config = dict(
    n_layer=10,
    d_model=256,
    n_head=2,
    n_kv_head=2,
    head_dim=64,
    d_mlp=1024,
    vocab_size=2597,
    activation='squared_relu',
    norm='rmsnorm',
    norm_place='peri',
    norm_eps=1e-05,
    positions='rope',
    rope_base=10000.0,
    rope_fraction=0.5,
    qk_norm=True,
    attn_scale=0.136,
    bias='qkv',
    tie_embeddings='early',
    parallel_block=False,
    extras=['some layers without positions', 'some layers without attention', 'local attention windows', 'paired heads', 'gated attention', 'attention sinks', 'value embeddings', 'a smear gate', 'skips across layers'],
    init='normal',
    init_std_qkv=0.0548,
    init_std_o=0.0123,
    init_std_up=0.0548,
    init_std_down=0.0123,
    init_out_by_depth=True,
    optimizer='muon_variant',
    lr=0.00311,
    beta1=0.93,
    weight_decay=0.076,
    lr_head=0.00738,
    grad_clip=1.0,
    warmup_steps=0,
    schedule='wsd',
    decay_fraction=0.657,
    decay_shape='sqrt',
    final_lr_fraction=0.1,
    batch_tokens=32768,
    seq_len=768,
    doc_mask=True,
    z_loss=1e-05,
    train_tokens=303900000,
    steps=9275,
    dataset='wikipedia_en',
)
Each number is 500 + 50 x the weight over the matrix's rms, rounded and kept within 0 to 999. Layers, rows and columns count from 0. Numbers have three digits each.

# up: layer 6 MLP up, 1024x256, rms 0.102, rows 652-698, columns 192-255
# down: layer 6 MLP down (transposed), 1024x256, rms 0.101, rows 652-697, columns 192-255
up652:541499541455454533505501501512439515472489477469534554465421521508582475516539512424552433440451505495483454546534570482502488524445548473490517480598517470459479430437519491547553454446416422
down652:542498479413435602456498453529379478426498545539504590504494441487455594491544454590464505514510484470408465559563556429433511562452579417461541517498451506495427533452511492546526483543399517
up653:519506422462561447428506328472517536581475440476477510447473495544512604503520401495462497502464485534503431510415557451506396405515480468409500468500478438440618480579599451527537505525527434
down653:465469498596592519440476536476401566484451407562568521538544490567501543570548497580528415487538498528530475572515420469505476479392566560501554499477498486408504447521538559535520508592585465
up654:585457431558486455455438491494462409446442475399515527510541525536432521552536456561446509469408427505558522524534596432528570400469459465439440425468502489497535480447544536447535474512510578
down654:447599496437456508441519462506603525538526557503488508550522491592408549496520523483487452513484538540476483531512505476505496535486510561466431507416500481494494490490514530459485522353504538
up655:541490552531477523445479541510526507476510550578522421399491442504487543440518465539503499514495531550470457477472556475502507520559513488469560422456533500533492504515562539474493535498522477
down655:610552535530487474369453489583570451532485478462460484449507582517561474430473557546550572488500456539544533537449439422515483424500429490503488461430572522524455539398471555502566524488500560
up656:498499541519527599498474525482445469427510423575561360505502517596481502536474608487523440513487518518601455471460464447457354530489490577392487566479628522557446431455602476441494459521571518
down656:526421578504487507538523561570539445529442440501499476534653503463499404516578428591545460474463519478513459400533471506535463499448540528451518507534490449486512491472558562544439411538495626
up657:539507394432510480468419492534502543508481398545523528465525433566506458456483455507522600496555519518520458536472516553498539483442483496455471630567511526482547475543431493541427516509577502
down657:574547478608585474564508491486488486449529551523453547404496489581494529502523465538564516552591500488511468464470540452595518620515543550550527350512438487469587421434504554512551634414481489
up658:389452537495522477526542476575483530546589483515456447490460459577501446482467554551516526504537444590352525509493429494464400477486489481495419470458450454507490548509545576483519498482511506
down658:532585469474417507527537569569513384562533595511581537537511477553496534493514463396450476538486529511431490423555459525526483566455481513544417498520527552526560513454505556532474507494574558
up659:470465426491405500522548499436463488458431473414460476581545474573432570523494465513459523516544418522522516428511492495425513522439469499515438574435481439502434662507437491487421594494453571
down659:614479590481470522481543565520502521446536367533464473503471466419527493489523486509495426563379517516456485490529558587502490549489392483570445473464479544562485428505443475486452474535434476
up660:453474525507565556449485434449490508504454566533478470528470456474570522569546488535608496493459443460486442534457485525403576494464588608502511511483513482526560495569486555601472512542595598
down660:577437390509589502482540491574463480452461456465481453531516535545506500487502393530512590493475560548614521500485461570415531520568521453507452498433513502466514426489562483569558556570530522
up661:533457487427501529429587443392531536527540365431504519511572541550559439529508625478509484450427392596448490499568637439428616534484517489565470458488416510485443572491479483520420500476568534
down661:419403444510503432452560439495566491538516454557538463551517450481499458489521521507503545450470513460408466466504540589516579539461500499437489569494427555429613410583551502469462493469542599
up662:383516487521475636542445531482564559573446528562500574454474422537482515457459464364516408586513454481476460482501421499534481428451523546434489587534507497517502564553508500509462516589506493
down662:544400392506491493532524466457514576472476500459436464462463508524495472440541497411527498552502471531415530554537463507508494446508496525420497610502506555446541445449533505492553552518495398
up663:486534581499543488555533567506549472465529487513509443560509482552509544504491449485421507455503541562515499496570532557516495514629500514554446476418516470461553494510541473504535495543475422
down663:527491456575510520463513510529456445458659530471419550491469472437454422504544458564502529578469490535401425459599578462426438501481477571492435492469519455549437532606529435577560506569517409
up664:417565442477405564457561622459552482496474474339464457518451439512520547478496400426578503555491522526499531492503533587516552465428462463506583444413433482551504488522533594388414524468508560
down664:558525478394499471403433494372540484506567495458523505417394454466484503449480490427513518530569493504482583545525429553540540431537463481492433493455407519470573453433479552452566549448489564
up665:558494497540526597525477470521522556461541526517504463510487534508601452501472514427497518537481555518460523546577455476331510542594573403533451479573458499506635494410468509525417500568575500
down665:562477480615460540466582570566499536455502566447479435450593553533502537498485454472524531627523490511487569602606516513459532428505513541515466549462485437468510526462495594498498541550525525
up666:459499488517455495506464438516494517469537483551549477419551407534501458540435542524573548523456572487508495464462488523490455463637481463575594494521520449494505460437454489554537527501554510
down666:473508502490544502523519575569482514486409551549589513557494406554598584562577533472523495499451467472520424597513550610430488464530553414486549478468442497482433461448533551486482530529477477
up667:514511396490454590481420573516524462528496444535607469508499500493512493457557609561526600594539459454516502476549537590409564497451500449495544561533533499553451470480591456572536566450434467
down667:425492501525566478534488529523545471558528424526505458553552527593392460473534441552455473506568447450559439543524452480530386555462612531474504514594408580532524548572459448457481538433468536
up668:514498500496500521509444461516585469454506463511479560441533563551451523418455535529461563458474571464434512417519521598523478511462527460543499513532527500594558451482488502559606531468491496
down668:464621414492542439463478470537572494448470513481419494458503497526453442591456566526484465556413541466558423489417501523465544597491512565507476517564446576598526435462537517552605493485517473
up669:554446525502470500576641453635469479408542503401534426509443396435567501526531452530527488407452424488528532517512572431491559541499569440517543491523513522501484466533399374570565491501499475
down669:525479516374484562545595389599460418384494535575446520517489517561555395546564503514537575477518543444511542501409572486510480520486622365495421412548517430529480454520456474486597605519419351
up670:405437518480532468483503400463466556398514550495520507528382476573508522502479540494443499469498493564515562462600458582489509493502474493633535452505512518427558576493504579525457484546516499
down670:428522551529637500516492415621492532477525467525475504569537526579531474440640576438550533549389551529474508532514507492560549511459458519520529541545466458466554440492499489491536510595501511
up671:526568434477498447475506439494512373467437468516418499550492522481464607512557426516501535504520434535517460480543404438450506460454469471486503401499566543513469472485430413476475464503507431
down671:450452461547484516453513467557540555475426444489507540522552561448537548477531550473365545519551508487527512442437570512522489519420457466550578479471455496409431430628470504561533497417417516
up672:490482448538522564459553467572433558478516535463525416381512533515486526503450483491544508457535429480522629544560523538439404528514549436547460499531594434410502596462564495514489546482492556
down672:482437514415488571448452493560528530503528537565524476494550461483457541480512499436572456461431562489464496449455454525480415521527493520523465504517526483444421500591450488589452515465471500
up673:391521538426507552450541503560440415489545631563509503513489533524551547568342565464555489434537416511469544559527512462498500539498506430469480464445472484488517543495501469598541451477538491
down673:459510496397515446533585493555490525589502561501483492522484575536502499452447629432536487491557505533476473448470593547523485473462536451541456470514454564515457583491481402481547542499474497
up674:469545497549532503499529551510499546553451536547489561525484491508507535523483502458478527440568498484543467499459448509466510530569567572453427490571568491439473534535461390577538550491460530
down674:517583376476417432569569482459420437537493533420517538483391504416494631519557545569572482575548471465475458486535551499559498541530512424489526541489552470550505514542434508461490486493422639
up675:406537535501584497540514496577507558415430626522465539488491492498478493473428555533507493536590432452531570458485483495512473525499524453446466499515485610530580544504557508523530515470461521
down675:442510450503516511492534405530501508478423521604484496534505523488518477525473551500581495535512487541487409395480573479478467517531556564466490523499508484479564471474563630514476564534577521
up676:568504468488487528513540423501443534396495500587431544548471479515426376546449461550580454483415473416610486521443548554513533434476501527591589501461479443483477565522390484579549474370536521
down676:495434515522450494569574473571466579467506426432555428569398504484539458519601338575471530429557629541563435487480502481476546470437543566433501479456549437456424519623505593429500553478425520
up677:537563498545496466466486523513534531583431462532465462462423513570545546506450577524459608491381415488427442473474531522464530574495518418487595520587505470566563453444490464463525450472448524
down677:475542498476453467451544549512617563494416525525493494486541484441535437540498505483559536480487461589463507464508509423503474497489439522599481539463537456515475457508549270622515508473525427
up678:413393527618503573430490647530430489545464536545460401422478462492449537528584491480470462502501430500525462475546511550524441564556470576471517466487553549492508541560422526551565514513503577
down678:528475497492483506511516464486550400546488585488463413491464484545522490495465496508521398402486479485535519486522556580564471536561445533486471435535533496530527406546514484608531522482547432
up679:509541548523543503418465587576584552587484538422516482470467460536513508401469418536557495481495402470422518474590518550512529476478524468560510534457437497473461478567529487396485525465443513
down679:500524569534526532464572459596471464474584483508409526511518521526526501536558507444516527432578574422436476502532474507481451503435468391495439555568494509475540527451501466447524543492450352
up680:490484499435544479428485568354454531478493280375581430527487450493522483399566633495449492581505485523540531609582483481509512576483466352550437502466429511489467505544429493489448550521485548
down680:499539542570485451500529512515458492436503441391553541484325444552534607473615569540565475584423498426405605632532552472567530625551470497521442564504475522506520427460437490465351426487453526
up681:513537533460563473482464529622479473495455501582563562567440498475501506512541501547368573464488528455497525421513538569524473500469557482550466478559534479465454572505562505476459426602499470
down681:555408520477499551621397420480534508510518513475566473614477495462519517494564483477467557522470434561470509442483395504481521599560518538438566495530471481514492465474455477473567461504539537
up682:527491500535519561492520521488482460457514384520498539473469476396584506506510479441443488510486539415453456428478524455535470509393518584512572491416498607484458374500431627472459526552531510
down682:437386476501452510546575344546489430439606494513534564518596480462545535477423522517486356494435440488430455525447517479493520491516455552530472519523540439492467595521490453528496457546588402
up683:523487450578515517508517385491459436471487463510477561480438460556441478553516540516609459545562524558483503528472410493483524500513549475436505520517508440520504493504442533530494502473438492
down683:488472506434559455458452480473426461560501491489473452398619530570493471501465598530457477490471495514467420404519485506467483530535493441547558511531483490425482406441490618383466517507435532
up684:499589534544539622491489522516444506488461451403573517541497416495445489468554481389567541436506503523480569538499544580585502500481475541437447489386485504460438504475524578476549510588475482
down684:491510488539561557464514513528562518523478456566460506439507482521548470472481544479544508459423419595541474605468371593489424465468505449382580524522497557524487491480431490547515552517451455
up685:464532523553524398427480503542454516447471610436566474471481442507474459514446497504518549509443543462484518392522529520564491477455526532445587537526588531548575501525465565430528611573459475
down685:535532417481534507535523476562481548495504475552503510556512529555476545459440525485544525424436461458580549398562448504491516522515489506432482531461345512535515446498481406409460579471548476
up686:495471443375489491477592511364555490491465490588545530479584515433579456544492393519493535574429570583529546521525505453551510470514457529473488433569434529593555450504544435418475554502520525
down686:417446471503496492547551501508566433557527447475460463488574520468564482579507585400498574392464489540520527478493519453558543439525551433459541510538458515489552525390543564464460554455537512
up687:520474536471516503479479528515561477465455611523460498491507482475568491501557481572535422492460501509569468497625451513467492487553521556392477546519493434544532529505551471506525501485607458
down687:488542546433454549507519518514416565565455454549483508491388476434564506552571535472514541498534544441502473496475420471482602453513482494451496472515461491531493524437497414481430526506543520
up688:578554444561500496435424498547454563505523474500581497503527502550515463518513611532476542530503545497500373490488492431471514453474484513582541458462492564470460465480445486557498469535457441
down688:510459532482534509568456476526474494481562496502498490481533516473583460551518560385430496499538551547519484472515554518529553555531485517536522525493537506464516524584512432519477548555569417
up689:580481482423456531564410518544487527601454479419471457477516586424435557473482449501485447576442508507466472464634516471513451485488580555492530442459434518675510458494451522470465470553572530
down689:531468537451524513523534537508486504520518501476591491513472452588503466541451516488486447465603446509538563543600455531499376471542497488471534392501563514512497453496493512507523472507419488
up690:515544577544524535481457522461485494520451451528537514646393542417447555449563536566572577450452515460472550564493501481496484479528595521549491617551510565456433523450531507522491449501438598
down690:498469504524430523417575487603523529535422428432486428377477494518439607458510491548530481537487429443499559553543575551526540499425544580527460491451476593477502507449443532473536536538533507
up691:476583404468447536553485526530402531460495504509511536461466552425532480440445466567499500580436531599530510522528481502486499586468484518425492415420578621487538518553492586499531491521496499
down691:433482590425475569588440517487378463479436511574503478493502391516498445466508507538457533566418436435480492513466483481452438464453427519575603528552507552498497478479483527536487504582462553
up692:479457502439455451501514517430423590466591492513527478485471496449512549539512469479468547574559465447445515543500654500495451511543534451491471437522547468481541506530516434407474480524413635
down692:556435406514491434490390492507416445460530638484474599500498539372469561509520508449462495516558547451526519502509534435496471540510477422499445484537448483548501456461494514490562568464618532
up693:468443492492504523550494508526498463489475502527560431438486514551516481460366447463488438586484555491467498469535564480557492463549484536486459493443520450555419566536483547501434515544479415
down693:532474458539529576503487523539483499469492547452460445518399475505495427464418475486486523579477489416474580572456513523477507446570461490543515488530387528537474522510460461525518465549505508
up694:435528587441479485560446442516445445500520521487540544542544424496463541609517499513492537467537487502506497533524460527454511512508512452470548486529466548543449509498492396488534400521548454
down694:457557507465523497554439566549529506568425464495511440623542524505456547522586414372499496462524514527416493477566564468554554468541475516371537533513470534446466503533540585520418366468550561
up695:504524519486517530437549513532467515511513535463498540489512543499477516530381457503473582422526549503566550352495466484635540554454517451570478539582426438509472582418527419426474503522574590
down695:415468392454493424588466541525569501615538490468478484435515560540588491524465465416427492552458516412527536426434532584466544525524472489562517499520491551518537547462533570478495492430534485
up696:470547468402421514434408469496420456522504501445447471540537530492498412509532486484476482501535522465457449470524484472406514498445546511565474433490520539424498530466539541480508529409533576
down696:476500560455555503591508451539511498507498509466536504515521470533505546558483468508453437521519490500552434463516441524470416570529644575516529470507496574485554532531507421494501471451476509
up697:497512529576448483472474457625538518542469562448436443462528399443505430551565473490554499459483456450547521534563499551470521445552459540404524459499507511499457584528585580471490507430478520
down697:539522521449430399503511435463536509592482397424492535445427480487486455489544436497478399541522433549519464580478540491587631519469451356495509484485472516504584471486457558504503506587566437
up698:370460389559484533475520514498581545487500466480572504499499372513541484528498437584555542446512518510531506449542513575518447508525502531463469525533478588522523494438542519495511616486489554